{"attn_scale": 0.125, "parallel_block": false, "init_std_down": 0.0, "weight_decay": 0.056, "dataset": "wikipedia_en"}
Each number is 128 + 32 x the weight over its row's rms, rounded and kept within 0 to 255. Layers, rows and columns count from 0. Numbers have three digits each. The size before them is the row's rms in percent of the matrix's.

# gate: layer 3 MLP gate, 448x160, rms 0.272, rows 146-245, columns 0-39
# up: layer 3 MLP up, 448x160, rms 0.265, rows 146-245, columns 0-39
# down: layer 3 MLP down (transposed), 448x160, rms 0.238, rows 146-245, columns 0-39
gate146 097:070110157097129113146152096127095138165128137156085129107124113122090134191057134133186185157117089145116193123063128146
up146 105:128074159156108079063104155105143130107172129144169118116115107110049189115120110124112147051099111122152182153102118102
down146 109:146129086120101142164148101118118112128083161105131118138142192160168184138153116176188119131168139140119100106155113172
gate147 099:161121165074136143158106155198099120054143129173150158099096119126153085141138086176094158135098136189144160134139128142
up147 105:118147082139179156114093129101168169133097161134140138103098095196115146112166083184177140108109082117079084112120142126
down147 105:089102143158160085047152129117117137143115131132088133147146147111132154119137125100169181099089118151100115156156153130
gate148 106:139170071149137114196108167152043056132161113126086072150109089124172064147136122149164148131095082089115124140160076152
up148 112:164209109138125120143091155150120121133090126103076138090137124140112105144086100109145153162121131121135141163075120164
down148 104:119082168151150189144064108100139113069114085124141146128205143079101111149132109101138105093126099159140107154155116056
gate149 098:095102123108190144131124137127138116126101125122125122113146108130157148123125207082083162099107172138117133174193063187
up149 105:091154127099103129145123116125112182105115188154117141193161123127110059115111101164097095190142132145088161104120118025
down149 099:127064149064137084199079145103157136108145044151147161094129139119156125149135149130156129077111111087156100103107138120
gate150 108:098145129112136118154097135155142139144144125095117133110132104072142150143141099205094112132097137108082123095114146117
up150 107:109105101138129176159112090059054165158103098124125128178136113180177162142158085132118130112133137167097146142140119163
down150 102:180069168138132131141111169127125142101164089055111134073187166110125158140166160131105153116160124103086184083127140152
gate151 100:123133132162150132100083145094085103152149072130109143149135113119150066116157144149146061116117095071157104156124138125
up151 099:131146138139136120154132145059159101065142063150175156135094089128131104105155141137103071080086125057109152124117062155
down151 090:143085118122145208074080193127172165188084148104157128115091139116115112127087154138115137094121131142135143150101104178
gate152 096:131107060103130163138117163191114087090166125169138137062069100144166131148123112137150147135145090177133118113174061155
up152 096:122166157173152139096147113117183153139097090105143146125091168109111073127146155125138146121142085104110098144112171136
down152 106:167105139085131086139116116127129121093130100136075150104152033137136147112131067108161154134131137143161143158062144102
gate153 084:076130089125121152132135141147119179098118110124096147134135134152101127114085139129088127136098131108211099155118157122
up153 085:135148141127192103170121171148108139159084079134141151094152156163147153179120135154163122108089123087074058186120112157
down153 096:105141110145145114180155131081134110129130154138072130139087127125152140096115163115115154092116108120112150159120105180
gate154 100:093086145155159159055163162144149087112126060155153145151100197106120133152092151100142134144154089100106109091181116133
up154 105:129112165101133096075194135154102125144150088106205146068142121130103160099113086133127107115110158112109099144129063195
down154 103:140108108127155147097144164086078138140150098118171106145201126074032090139111170163127098110095186196131111110174108137
gate155 092:112150148120167112070054121192107090114158123157131147090112167179155109156121136137138154162155108145146124127150110151
up155 098:133130095160079104182153125078151172145130137127154135149109187098124129072148115104099146078093163105170173163132116119
down155 090:144123136059110080143098106121096141074150093175147187154130071187155143100149107138121126134089128120080159094149133158
gate156 112:178152108105131119066125142141156124110048105109109119089116093086142123173046199152168165125108111118166064175135193182
up156 103:162109146099193139085089200146161152095085093161091104118147156120113134183054171163141123122082103117159106159128127170
down156 100:128112133119150165150132121052153128112176182139188139094158105137116198182146104068118139149123224137096089132198075114
gate157 087:124152175126082109121173164119155130196129159119100141137152091142142143155159121149164087148077104130088118123101097117
up157 086:095159204137076078131141084138145137151135171138084140145129076097138128192173125167190167140129114129116070151117158133
down157 092:157095144159154145136162147124161161105148121108118132066124089107091100149187129195124134096091165151096131152120111081
gate158 090:116128183180117123110175073123175113157141126095138092136182126135122138124112125096142124087161115119128146173070144171
up158 088:132103157157169089096152112163088145196179213173100138066175100154143144080146143115164110110189172109160156197099118111
down158 102:162130178091195115142119139098145112097124142129139125114100150180041198153113151141110211142131155138160128123178172063
gate159 104:108144172081160116199131150130131149149152165071137084168071114156096120139111163108129143176155132155106179114173143140
up159 094:153103095181183107065098072182142112161130149136136130095116123141184128059122176141077108117115144091163133196156132148
down159 098:106114114147145105121151102118145106103097156103164163131153109080142140103167082131131112142090094132151116111116152119
gate160 100:183118186139092092127051093075146173110088143158100135113137136116116105113126091117155096179109133149101141146061069120
up160 095:048117067105167115062158175174120127140150112100100189139126150175139114108119184175130155099144146146154160149185130139
down160 096:098137068092138168135173087138108052154149115178146098099096121167228135133123123118114147127148110138147064103122096156
gate161 112:092130147138154114166087092095071093163118153094120184104171072176125122068154058146127099104139091118098142160133105099
up161 104:189080185109106111148084126184129172132127168145104119129173135127147134112146155079133134169147148164132131077145125183
down161 099:144102123114134113192124161146146145161147113154166117123166039093122147179186100110118059172131091064131138135134081118
gate162 100:152149160137134116162108150156116149087150151139144110054074128123158108122124162165089110148120193108102116081089141112
up162 095:134140201160126087083136216129133139149108122197106097127093120138178104139115102146096091137081123117089087064122126063
down162 089:133104128082129148111139116185129109149104156163092151145091139129133103164131135121098081175139120089128093144154129104
gate163 091:098111090107146158112145146120155125125186126154085144130136201111107070108136115197147223183161125116120129140114165119
up163 096:142113090118175107203071211140108122141127154159145116170116153178130161146165132092128101142103156140118112166140090148
down163 089:149138165174175151157078138106139145103091097236110085105150134139189109086162164127128145060102151116164192140114073085
gate164 104:132189158122116132167182190130204107110139086131145166093119164116148091156094091100115137116163123111086145116188174081
up164 093:081113160071144077110058104158099186101111152101117105129158197101154132088127167082151097125129109117113150152115086172
down164 097:128120178120129121105059125173108183149111122127094095136126170121147102098104186100115088163088170119110016168091095102
gate165 101:098171165128136091124104145127101035177087132089130113093145101094137060161034207139121128161129129108060156129127123081
up165 103:149124162076127141146130182082126123091135094158078112101039157090131142110139074110082113130124106167078096077175121093
down165 104:143190160133137113207102098118147099115123118101152116166153099124098121183095155123131132142122072081189153079155116065
gate166 097:115090105169168098114130164123155158083084165142165167120150167083136108179171199117124082167105160135154110067136088115
up166 103:090151127147119160157154183143131093117112121138106136058100108139040089147076142149097118172104110122125089107113139126
down166 103:057129132161094089108094151138075141113103160139102134134091158188120126125119067112153108103086086136131116142158125211
gate167 101:090125116120145081147125134155071162115104157103119174133101150104066101119120132107080132114086143108074180127109103172
up167 097:097132101126161062153140076193088121121120106089142176119047124137125168092098138121080077140115138138158142160150123157
down167 096:138135154161238129164107082136156145130102132170193087106156131117159153117122125161167131164137079105074095170111149107
gate168 097:119082175159125131162120150070136120097083034167143102131117167123080160065094139152148133141084134151136148083130189184
up168 101:122152068106109079125143080162135167129078140104127189110144084174141123112129137117088113113106130153156080076115145133
down168 097:098119106137132077147142122195153189102146152130154167141121117129152164160061105129075155122151037120118097040131159098
gate169 093:151129145138118137199158122123152145116122123131166131190116174123100129136123143160171164130160083082106102094130174118
up169 089:089130113132126157134110107109136140128133120196133134071149157078194123162155136129071174113126141176114127141111132124
down169 095:078112180114103146206127107148127098104147099081174088069091170093127099152081107157123124111102130143127120133137139091
gate170 085:130126180103183116157107120079098112151179148095155162164127121130177078159136110102176138193143192133121102094097137093
up170 085:077132091154118126066152138162094161118117128096090096106070079133088157094143090089072083079121075138106181089139121149
down170 098:119070155140102146129163153072111122074128159090076181140157108188082113116069158129114125086155121131157103179141106122
gate171 095:137161141136107106212159118090138154104130096127149184120095146109092125168127105121150171113134102195124108055155124114
up171 098:153107077127139160120080123152071105116136131114110120134096150182151127127128090184132103071142140160145168150122134141
down171 096:129133153116084158157171148104147211145164125137057101140135114107164113185149127130113084152100116160155121121130111155
gate172 093:121137155116140126108139117124148109100101179114167124149126127169155083136124187102148071064129164153119128152126072071
up172 099:118117134127139117116175124079129112143143081136149143116170119150135113169137169116086183158109115100126221100170186241
down172 102:127124188116137174131132163094136109108123103072078147123127141043119129161083165153121107119119071139113073118139097088
gate173 092:124116094189152105099082164118167211138119177170100171126134125092175144118216117178183099186137135102101174187100182118
up173 098:150120126174127113091186141113121189132126137137106107119140114085203104115164121192091149147143163140067200122092164140
down173 098:112117105075109179057055130154117161172100126124148181121109132165080178062098113130128126115119132148123163066071100122
gate174 094:128139149159136090190125124131089157136167142104198140143121124133098128100067118123196115067134117122145111093110096134
up174 085:100164102140124168079159167079143136123088144139054080091163119169208105096159101116105089173142064119108147127160105176
down174 096:116102109151147138111136127105133079107154158157136164154136138147144072165050128136151102118081099106149054155090149141
gate175 108:089120147157120166148134119136128092133128114171085100154062128127094184145143148124107123127126098114172139119135155146
up175 110:142117137082141158127127061135083172138136127062069105091127170140110129158093143129099162100153167120147109109140162108
down175 099:126100124142126147161180131084108214162114143043114139124096156164141132182135121157113191098126083085167123153145133162
gate176 098:180148160120089131063115150060116101123137123109133121153095190133159095075099189103144100092151141150106160162138123123
up176 102:139145155130087118074089114084124064132145192149132126072164134147184095113106164086120085116122140148108133113159103122
down176 098:138078084118133166107145162205115161122160086098116066109059086129070142154103140108116135144155156144082118067154133094
gate177 101:140130124081107089068142102108159117132112183108119096132129088118135126194103101145089107116159084119123105113094157105
up177 100:153083121109130225152122164093117097176152144133146214132113159149103120115138148179101132161130136098103091083137171113
down177 095:133133173112123069189106126126096118096122114125081073106111125133114093114146151151078149097124121136156168156120094152
gate178 103:147123105126119122173103100169134114154091166126124165080086137144108155136122112074093103140150165190176112165099095105
up178 100:164159134141146164169100093118158086123104099143103153093138117127085138109139171117131124166079142131150161140090143113
down178 100:120123144114148125119139205170153140142117088175163136168099135129142142148103145127099157110156117131043092150138199176
gate179 105:175176147093067119182179111107120083139113112151114107059140103135143130118139099116117198139075183142163153103109135104
up179 105:141126135100169139114143120175124180115122102148140170092116081128138149092098173122139100062111145094176151120166066179
down179 100:136181080146066139112097069160136144127071139173148150097125050140127098157141141176193209105073153095120164131101128169
gate180 099:137155118109215102119113076124157127090177162092113091172130112122128105122152104095125076154150115124156086099145121125
up180 101:198094148096166140138106164100116174087176131103134134154177118137178089171186178156175181126077062141149172101124135116
down180 103:061132095109079119074099160152151106116155118166078094130132108129108129106151153114100173127127086124085103148082115109
gate181 111:174109144109095166107109179147118099075099149175113101168071148166153150132124105076161131110146123103126122129166087157
up181 107:123133111139183079215118133087150136079154154112184137140079098165108154192162111105134138140123129103141128117118088123
down181 102:119124114142094102152074145102145116109133118088113079173109030123096157128114106133156097163150105095159090102124123083
gate182 093:176141177095132049153138074122129137151145109122113139069087177120127085159138112196140108164136157063073114093114089189
up182 089:168073140052136148212134116084145183145099066129156140101139166157194121173097135159142107159103181104129086163116114145
down182 084:096088081129124173114147110178142091088237125132150098145098110140059129153056172136128121156121088091126157122124125145
gate183 112:160112156115172144145115073102149084147161167097144150087106134115114157129095125148127150154152148103065172135110089129
up183 105:088134151126150143116124165104124186150125167098100127153175125086123096101156174099073121094104129150140093134113169088
down183 099:093080114110064096154141060189149142054113075146128107135147111152152064116119129126068132078192137114120135165081097129
gate184 092:115200171149102074149147151094157067131131122120147138154110103148157131145132160147132082127117156118148112110145138113
up184 091:117166149139091121161143142119109089110128137116159156118136105142125115141146113176103096196136159123180087114103143109
down184 090:144113194062132144159114123153141083080169135127133122149102117149174111117112162112137156152120122128138129077154083186
gate185 101:185138149104058112143141123162152121158124122107111120131075156155123133131122144108116102118128157137114136068152140098
up185 095:138141145033117128102179127139163169183120157084129126149139161117107091104060146136135119148087123189093151117150136154
down185 093:142147149136132149119189135129162051178121128087153185135130118104142101146100144168150121083110136086205163129100149165
gate186 103:103146134065064127144113122138090149171168135101080165144148116088070136147160165147170147147123190138180103110156193122
up186 098:117136096140116160104176078150108139162139189107114082147126129118143123089118133116135157120142091114101129181144144081
down186 101:092153144159115139101178129088128143089125099132041141087148206069157111056097127134127098161112086059139137125189105147
gate187 089:137129150124097107137086153075111089173098142129110114117117171193082147150131064100139095141175067153180132107123098133
up187 106:171171147085179097133033129105104179145121122139124086127063163115127123104128112133051132100208082100122125141082123187
down187 093:075099120119145176147140101090118086126118158127127133131129129148131103139089157115141167139130154136145181120148096100
gate188 096:111132046106086146130118120124106120094159117119181174130056088162151111085116170106145133128164124128179129179088141079
up188 093:126114116139123122151191112109149147096210127123160072104067095155138125157135133154089126123111133123190139089140156079
down188 093:182090135149079152136147223171128135103152119132146109120135150153116174160139108118167135180104142096111114100128112090
gate189 108:120095148096140152127158139143115094132116113108148157114162139148146130151111077123167034125111136099178115153087144134
up189 104:112141088152103115112123147070165087144136130165102112098076102125140139138176140132141143112178106166132152132116142155
down189 100:084093109130107137137100162121162127124174170152149080090167126112160156161128076150095130107144107081122078117120108125
gate190 094:108097156098124115113155199180107081169131126120077146146069171136159171145115131171119133126141118192168169112126154121
up190 105:142118056137114096128143086086066124127145176158145149121226077149096101185154122053107110128080129052115100147137155107
down190 097:141167218139088140193074167119120210106122103153090111115118140135143108125167130077114140052163167120133130154093113103
gate191 109:138143104118192182125112152169122065132190062132154139163146094157166052139072165156098117109167146133133102094125133148
up191 109:117121101136097140175152109083122075136127218125132126163097125143106089126208079108172097112159130130146124134177104107
down191 103:183122057111088119103058115200150120152160143140093116125111146125114135131113164163152122157176090150184138061176163125
gate192 102:089085152160143133158176156118155101122120156070139124153079060165109113129063166078116076088115137107091141179094135126
up192 098:135153114100159113147100153059093151175126071108120139111117137107136094204179099190126173130151144109139089116123143124
down192 104:116143164124191081125080154121120124078147154168156131110141165133144156182182139118111098172100102146204109111131120141
gate193 099:159158123127174099178112152122106156191165068199099085169099069082172164165124112112129184140138093105153119107128131056
up193 093:113124110117089136160122104185133106041178058159163089100127122154056077131121118089086119153088125118137182098122100163
down193 101:124174145176146098130094112150118169126159132136165078036086095136105107130149189120091117127118151148167163133121101167
gate194 095:094114149094114139169135106121178078118129133109132179180130141098156120107089105098173075172151155115109099134146085129
up194 098:139141110147100104116108131154123147133110142130120131115074106123114159205145186143141045166123045082148100068174165153
down194 097:171123111166132094163126141111154109122176068110137150126083105117133115142152128119180135161104146111148134036161166142
gate195 105:140118023181157177079146133182121163125138115085107114112051103119127151122149153148086179098191082127119138116152152137
up195 099:165082129114173136125132144143092079154127138123138114141150111159097131126169125169108093154157160166137131072137116103
down195 104:087151135107060167144125121097178120134219161090103083107035143127087128079089114081101129119144083085131119127131137173
gate196 104:102167137178124119074124096109129081144136067132113159115167035122114148117118057118115163123160157148172069114123140131
up196 115:119110112114122160121068128120166105115128142130116161125156189114149108145111152157143098155133145127071154138118104159
down196 100:112173120096146112108112168129123115111091036141101122171106195117138096170137056104125131103145138178146146127133105138
gate197 102:140111133180098162147139137158115114140095137141111118150161116137118186163136135106073082166113064094168151121090152125
up197 096:184095139097104149101133179138123095136189086118091133152128134164180136113103117167166096122203178140126142132133131152
down197 097:097096104171141151104083151100109064098150125121132116097123163109121128154083150107165114141105138166084096152121095165
gate198 094:145170144102109136156127167127148134104141109097149107129166118121102153137122110139179172131204207175179112114094167119
up198 114:169103193086153121144129133119044139078150170085142110140204109181102134108161117112135062146144124112153173119151157153
down198 112:146043141126106132102119062075036115147139165077089097134108072169120153126145196152114100155161131091110091121124146123
gate199 090:114136163130106145157121198093081128141114109071205074135141167144119113132158124146105146155120153148118105157161172131
up199 098:178115085111143145124121078105126081157101182179087101167096144116076130175149123172093111124144133127148157116093129123
down199 097:147141131095168141146091159176161148140163134107150147194093107106153074161099131181197144106127144177119134115082102153
gate200 113:083139158140102182093141179125123112108146103118122102158087155115101110088157155152111102113122088091168145111104149174
up200 104:127111123125128153178094139101180160188152096131117169135148139141121161146177137111142134084087160086145219084111109183
down200 100:109144121120128157122114212164120159130121109126107144191087089185115093123122160115089040097147141145135132102175102154
gate201 103:111171116108153074184154125059058164128220111080150086141057132164134091120127119118157125146156086114120079140127138134
up201 095:120093090140186061098143113096107083152123112159115136104063115110095108123099130148113109093199114119221172160179201121
down201 106:117101144125186106157085108065171123091140102121108102140142090109219148142105120169140086155141169170131076096119074178
gate202 084:117126133082151095159041160137158122150144126145152173098169147110145136112131121074151111129095136087198129154069089113
up202 081:111075133129157083119119155173188143131200115137149148101153171058122163121075100052117112129157119117167144145128097121
down202 097:112128161111161159142111144111087133068112171130126180186107120094119078138061121125095059127112100119137137117137151120
gate203 091:130215118122137194134119107131181099105121155163133122163117073168125197182157143090177153043136132131100101177151167145
up203 088:158137154093167175082099130165166103108095129160124178132112096109096195160124133110164195112107131078042113147184134154
down203 093:110079116186157138099162146092107099130192189115110105089138132150073141165194140071087079102123131139167142072181151162
gate204 108:120122090102103193105118142139090097187111060124114134143136158158055123198141154150113154108124090118126142090073112124
up204 099:122134103102124255106182169148169142173119091176131123171159115104124142172120145142077142096083139120117124125049120099
down204 101:145112117150135177147128133115073141188158139170115114139179138128106136124174174165130124143126182081165161142079123117
gate205 101:092134126115182089102151138125132162114145129163124158115109111113117167174137159163123150123137107164138139169148177082
up205 100:127130120193147108130076141096124170121107134108171117131121090135133062160151150127140157101182109144125131134185102111
down205 098:140127147061156110098171104099127123086122063138108068121188129109123148157135107123098076083124115109083141159092176181
gate206 104:091199110133183165128123117153139120130109094121142112060182113100133096131142113115128128091094121150118119139133115119
up206 107:116185111138126143124160037147133091104108127125158131052138071117118079118155154111168142119113080156159085157167196193
down206 098:152092125167140126185146076123129140122128151165165124148111071105062101173125082157123142176079031098184128144131167162
gate207 104:093148190116114098128104144158111157141108109091102190167149047104118159129137134131124072100059123147101142129130060126
up207 089:124124052110144165174135176099107147095036115163114146109117124138143132164136163143095203081076048088169127135073137175
down207 101:165111102113103148134171097083101151141094147151111142078113162164157099125135072094068140085138151153141089143130114146
gate208 108:130141166170085054118128132135119119131151162141124099122122121147125126206164131175139127145107083068098142116099116090
up208 104:117137124129127189160142179121119089163096100071143134080057137176114119104130106111126131171100123167134094158141133184
down208 099:121174190132125116154141066083105155104092103115109135163086129136132150094090168149181177084125179052108098149154161195
gate209 099:132164088133099112200070173122132134114100101140133160104143109170179109127127165163128125195127140154106132143143158141
up209 095:135085120113115125047124153151136108116136150132126152125111135076157111158119095149078154083107140104111163086113148089
down209 091:143089130076143153134149152128161131160124125169196123165139175170146155136140133138113147093105106159190067129108116124
gate210 102:131093160188179098130111092071155112139124119134078083104127122135137130107157101179117189125082163186150192106110117108
up210 099:155161115115178173200206145145128148117155120119136144086136133148188151103189170166129117103161105150126149125153117138
down210 098:065112092153118158148131206123156092117132093147180154156128136119079140085133103085159145141063086112089134154111127098
gate211 102:149165135125109126123098135111157121118145129150153162076135147100126099098106101112087117051158145122097130145076121170
up211 103:100106130126130140093157088135085070151146126111102092158213140179143147059177114094121097156189125139114113076121157132
down211 098:112121122077184182106198101146094137157130121132138136087124150123126121089130112109129120141149129167102107095148195144
gate212 107:122099189108097073098160137049119143166132121086155085151139135128074156192178150108118177131098155100133108165136119170
up212 105:076125104166127167112152136194132118119139175110107128187102161137127141183185100143168152121124131158131161159162168184
down212 101:109105127122096100096105134148117079113123161058127070105094089101118158141130166075138047165167135088085162132109140130
gate213 096:136106092166062127164054114102079049143122055112162128121146123168136078152138133116111153103145097145055211096165098174
up213 099:142133109132096148076132106074172157110152146112108125088117118080115110132094086158099100131138126146181142174131141056
down213 101:126100116079167131171171131117101162145103143168107150124106155157159124112139119154152141147161143169120131165185120155
gate214 094:171116132126160134053143159119145110152117099188132118162139045142132141167176078123126134138163095053161113100171138065
up214 105:164151155116202122179125160089118187077127157130137061103120115134099144145129121115068103135086081090044161184142135127
down214 100:127125097080159164164100097065096137135189128087153113133122185144111102172112106172161170155133100127125110135125144090
gate215 098:071164122133129152161130066119117112160130121170094132127132067153120105095088165112129191115130166109063091153075112069
up215 097:124130121137148134165136071126094140119213193062097149116098150159130171116113192118140138108097149158096068094124142134
down215 105:116113119101180142131142162116086112121165133149145087111087152165100130160117139126167131160158110120133120133188026131
gate216 104:106139157080129035112119099088063077116123152118117207120132133124131153131152130165132109088132091146110148164140120186
up216 103:105081100131116171152091103114140158169156128167141063124099048161121130138125098109079099176114128174188138118130167104
down216 102:153088043160109151134090075123081166111150144105041098112104157116142110160103074145167109120147152169126135143096134121
gate217 099:143159129133114144190110169139091099157098138160150156113186160141062150175130166159138140161125142145071139114082156171
up217 094:123136133118152147198144172110164165078159106090129074173175134133151114127114174112121116104143130135138092100141130092
down217 097:101174119099152120123118116102129095077141112140160089140091123126122168164098087207125073133150077134171121124149136172
gate218 098:121122162130150131125068135124158134117118090115104116169130161112167190168087180155120111103127191107172070130123161158
up218 092:108116095069113130189130113172168162161142090114137103103136100099102138194137134121130081137100123125053142086127066103
down218 100:138089176139145126108117122145146121100084103092161172161114182120125132083098131138082094109109168073197135168093174146
gate219 101:080103171107185143113096111145166151172103148098182113123127200127130108133127082155128148190080134133143102125137118127
up219 101:156115124143096084104146113150088073088093123124128096163110111103104104177113186118186126094121044131145197218123162081
down219 105:132165184121177132105079102175113094144170203142117093118092137189107134104143170121139160090113123182127143139174165173
gate220 106:128152122149068151116141101176087110107107139082145128122115116176137175098065128106128121180178088161081161115144144194
up220 099:186085161144137113065136131122115117176174117142157131097116180139134102128132160157111164115156177173127128124053199103
down220 097:133116156079132147053051092081160115130116110147061104131177154104063150138109078121200077125124119168152120141148133115
gate221 084:129107144129133097131208053128108152073098075106123143155139192164072126081135111104115163174147157150116153071137175094
up221 092:114048138106161148141083165139125071110140177127043149105176164166121118136201138190126098162151108114177171129137060115
down221 104:101136206124148141069088187168121142133110156050200142133118080155160150104152142125134177087099092118097110122134102132
gate222 092:101132105144105144094131169065089122164123060070100161153172078132103178132151136089115093087152066185162107088118153155
up222 090:120116121097160133176129094148134150057121155112150136146119146084159091096094117071166122179167147147078127140121110149
down222 100:093137170111093146096128111170100107178138121199090126151138155165101110144140139162155158131021089133139105107139153173
gate223 104:107085208083129135142134127137134104075087162130127142169147099139121197091138145149188160088098108102129154131177181140
up223 110:084146124154141150140142129120097095152107129121133089115127163196156130108073115147102126127130130115163108178131130097
down223 101:130147126137175134149121101150188151110168067133097124161132187118085104099155167089139092110183082084178204128120172111
gate224 102:086122146130135164169121139148126109142107151177154197119132091182175128065076107163203108053118128185148063096111134140
up224 107:142103107174101124090145123062138186114128181132129162148176108136125124134169111090136151134081122138167168146108157129
down224 102:112094093125129139126153176116138143113147124116114117163173120138029139165161092132126132157097138208122126088165166139
gate225 095:081150119133190136117142106150163145135183121153110078119149095142107145146090123124108141130132135138177101144113095122
up225 106:102119126073151158230101159096138077094144126141139131150128112121133110189087162121113153205096075117098176147169108172
down225 100:104062106176152147150070187080133127085145138065134142095160122170144152177103118103054094191128126169175140113128187099
gate226 106:130135147095069088085131100098138153177099154185130149172145107123088148136116063146120135107218198175136110122103088124
up226 098:128188128149138072140190174119070078165126125148165186131163158129065159108118106152121183140118189123134054172084144165
down226 103:180085136156119110134152157082148068022142168129125144132154124162145153153183188106058114144212088145155097141114139093
gate227 096:111161113115154172132182150134105143135158057144124171105098090150073125102196083111094121102100148131133034122089067142
up227 098:119123185210104118076112120161143160098162178195237112107141145116137185105135137089143067126180144152130144143108154103
down227 098:103147137108187135192142120138136133108147126117083113163141141100063101132172119174123146098098141110134174119154046188
gate228 102:171129136118127086113116132135099158144142179129129116099121169110141083105105212063161134149166095186131118171180060115
up228 094:119107127087149149159141114113071114106106109132084188119099136119116112120114139177113135121106146100188172129113070136
down228 089:138183161131153147210159110120107183081105106139105147155086140184127174110142140118142119138164194117104115112144148089
gate229 109:112118131137108133167038204169088125069151121088116119134143142173131158062145131149129138091190110125142095123142112099
up229 099:156173100092172132097119117178099134138134147150130160073099082078102110150111142106109164116055128154109075156154132149
down229 099:089105089244104133138081156127093135150071108122104107180127143130144104150124086158138138111145109131106115139112098143
gate230 097:111157113110090118094111134181098148100103099084143128169111102149130179150112157142124080149114115161115159120115130094
up230 103:175180191185119122082081102118104130144157146124162122185069173141110123175058091164125121155091161154086099093105121132
down230 109:132081106118158059185204138102139163102119200114168068127139086087142138200099128111153091128148123101069143124159116171
gate231 108:109130123167174095116128163182134122110146145130117158101119161108104175062147131138149126189212136147188105125148188117
up231 104:168111117140115178120103099096138117155090127082116149135091093177138062140114086161160125112086112120143114135113102102
down231 100:115124155158122099099159126125157121129224167132067150131048200128123056117069121147085134111106167174121123147100155185
gate232 107:090123113100164084091137139114083123112093117094151131134120163172090113090085175116111184163146125144141134103154098168
up232 105:123080117136168068129117156180089133141092145111115164102181161177105123152136145157205175150082132155140061126170125161
down232 097:111110123151127145057114132105130146160132112139166094164091177151131134132129154152111105148127123143087210129161089161
gate233 106:134126133118143156116137111122114141203145154148126170089184127127111082167106079162114150129131092175109078098112126097
up233 099:123142177160121177159131123124165088107191147108237097081121146175168140105062080104106132140137084168121108129108110145
down233 100:156065132153104152160113196140134170154095118122102210108148174113098133193178103142161147156109125049123143113151137138
gate234 097:109148078135151110183189168155071105121111127108168136120108122157175143131155122111104185186127137175151183143133145141
up234 094:107146177159122109081089113118106146084226167131164134123077139133181169080143100158122217120066135141117174105059114102
down234 100:140093151147151101119126114040126132063132145112141142087094125143105089149163130131164112127102167128137106078106123112
gate235 104:157150083160070113116086131150121120119166133137125084124128089132090087119202133100108097104142185132044123121113107139
up235 107:165145089139090095105124081154133130167179146164098134142122170112106122139136138115166119090128192136134135107103132127
down235 103:146160183100136066109108154119146131085177126094122156074133142138113125100090132134085122116133071152112117119091122084
gate236 097:112172116123130179115129139145158126121103142146098150157150187130110102113123152119048097151172102131157103146163071089
up236 100:094138110119148118124161162130213124149123066123164159057126122141170103135113123116127161150035148153166119143079158146
down236 105:105159089113180149125166171145186113133152134105131160107122122120126151064125175124073192160135156158153138156163173144
gate237 101:151100103136118083123122105116162136113073058133082098109106137114125146154052071128151155111121148152145104142148149142
up237 099:169128135129160101135089166085114129142100114163131175128121137092179131148133119166117154108137104139125125180114106119
down237 096:218142108114081123095117134158142068121199220152150128116139120112140069089148092167148158033151086133072108129099168123
gate238 100:111109060121156081119143154095144147176137166115102134118104161106132154086152112166197124124142145151179092106144124124
up238 115:156178087138152143128093128125149141150110127099097094129123125080101094079124098104126097096198107099122055137159131166
down238 115:083130167163144126123152117137092092164141155114122173136105135139181175164144159104083168120097126149108097095107148112
gate239 105:124150134138095103123136078083093181121088118196110140145157124102147140135154165113100119141167118136106203147158111140
up239 106:135136133106066124110098111146115080094126128101120178139154117165144126143135138143153096087166139180143090093154110163
down239 101:131120148163110177141116136114167109092127074101098102173128096134154050145123110152086121086136166109115095114157136123
gate240 088:119147105124107100111177146142098181161104116102103110102103118135127145133119102170096143159113138198123157147127112122
up240 089:111151092173135148103170141113141085130109129116089126106151129112175126074120162108136127051145137101157119105134164088
down240 094:116139159123206024075122155179155154168156109159087142154136110141143093132148140128137117142145161112155105164145117147
gate241 104:171143195075069136143136052069163160155169155162187120114147087111210114113092058123131153144135112152165131155114096114
up241 098:109135110115140151105201099108060126109126124162128111154179114100111077125156149211150141144124081124125130116050169148
down241 100:114070077114140150106140107173140124091234151094119096149161107098114165068147146157182136121123174102183086143158078114
gate242 078:135053102162145130082165134117141129194057158149172097137142099136077073139142073161070166086159117118095099143121167117
up242 077:158185107152141131143090196144123108111149087127135161176134135195162132156141157105115125144093136144102111095118159082
down242 095:070117130078060117062146084158094117084148142098123109070104079110111066093106169204144162120112156097138090162130095174
gate243 103:150133119119124099154120096154173103195066176066138107120147137030123106129122186137114117174089167138126131155118102160
up243 109:120110105118148126109131079128105145133147115144101086148134153156184167123099121141156124157141131155168160130172137123
down243 092:142075140133156141168107086075094144208117098199112110108086152147149100121122165130188078168122114091146139093161135159
gate244 106:122138142104137147122079120105168179127163101094161171159157080127136073176088167173165122137127146146125113151097073173
up244 101:140117145135119085083124117076170176112127071117145178134137147119106116163106146150181096089164092134115121073147099149
down244 100:124092140135106133078170148074143182139147106119115182137159136102091122104134119179093168123141123174129129145121086102
gate245 100:125149125129145113130145117161106173107115197118032131072110117122049137171086084129197115113135147146179180093166133102
up245 101:143131105112095122145180107124176135153087076069174139126135140106131089149083157109094129080138143119101146126119101135
down245 105:098133112106116202096099122160097107100137127121153137090132172151100164117132188129088171122117099172094100154105171119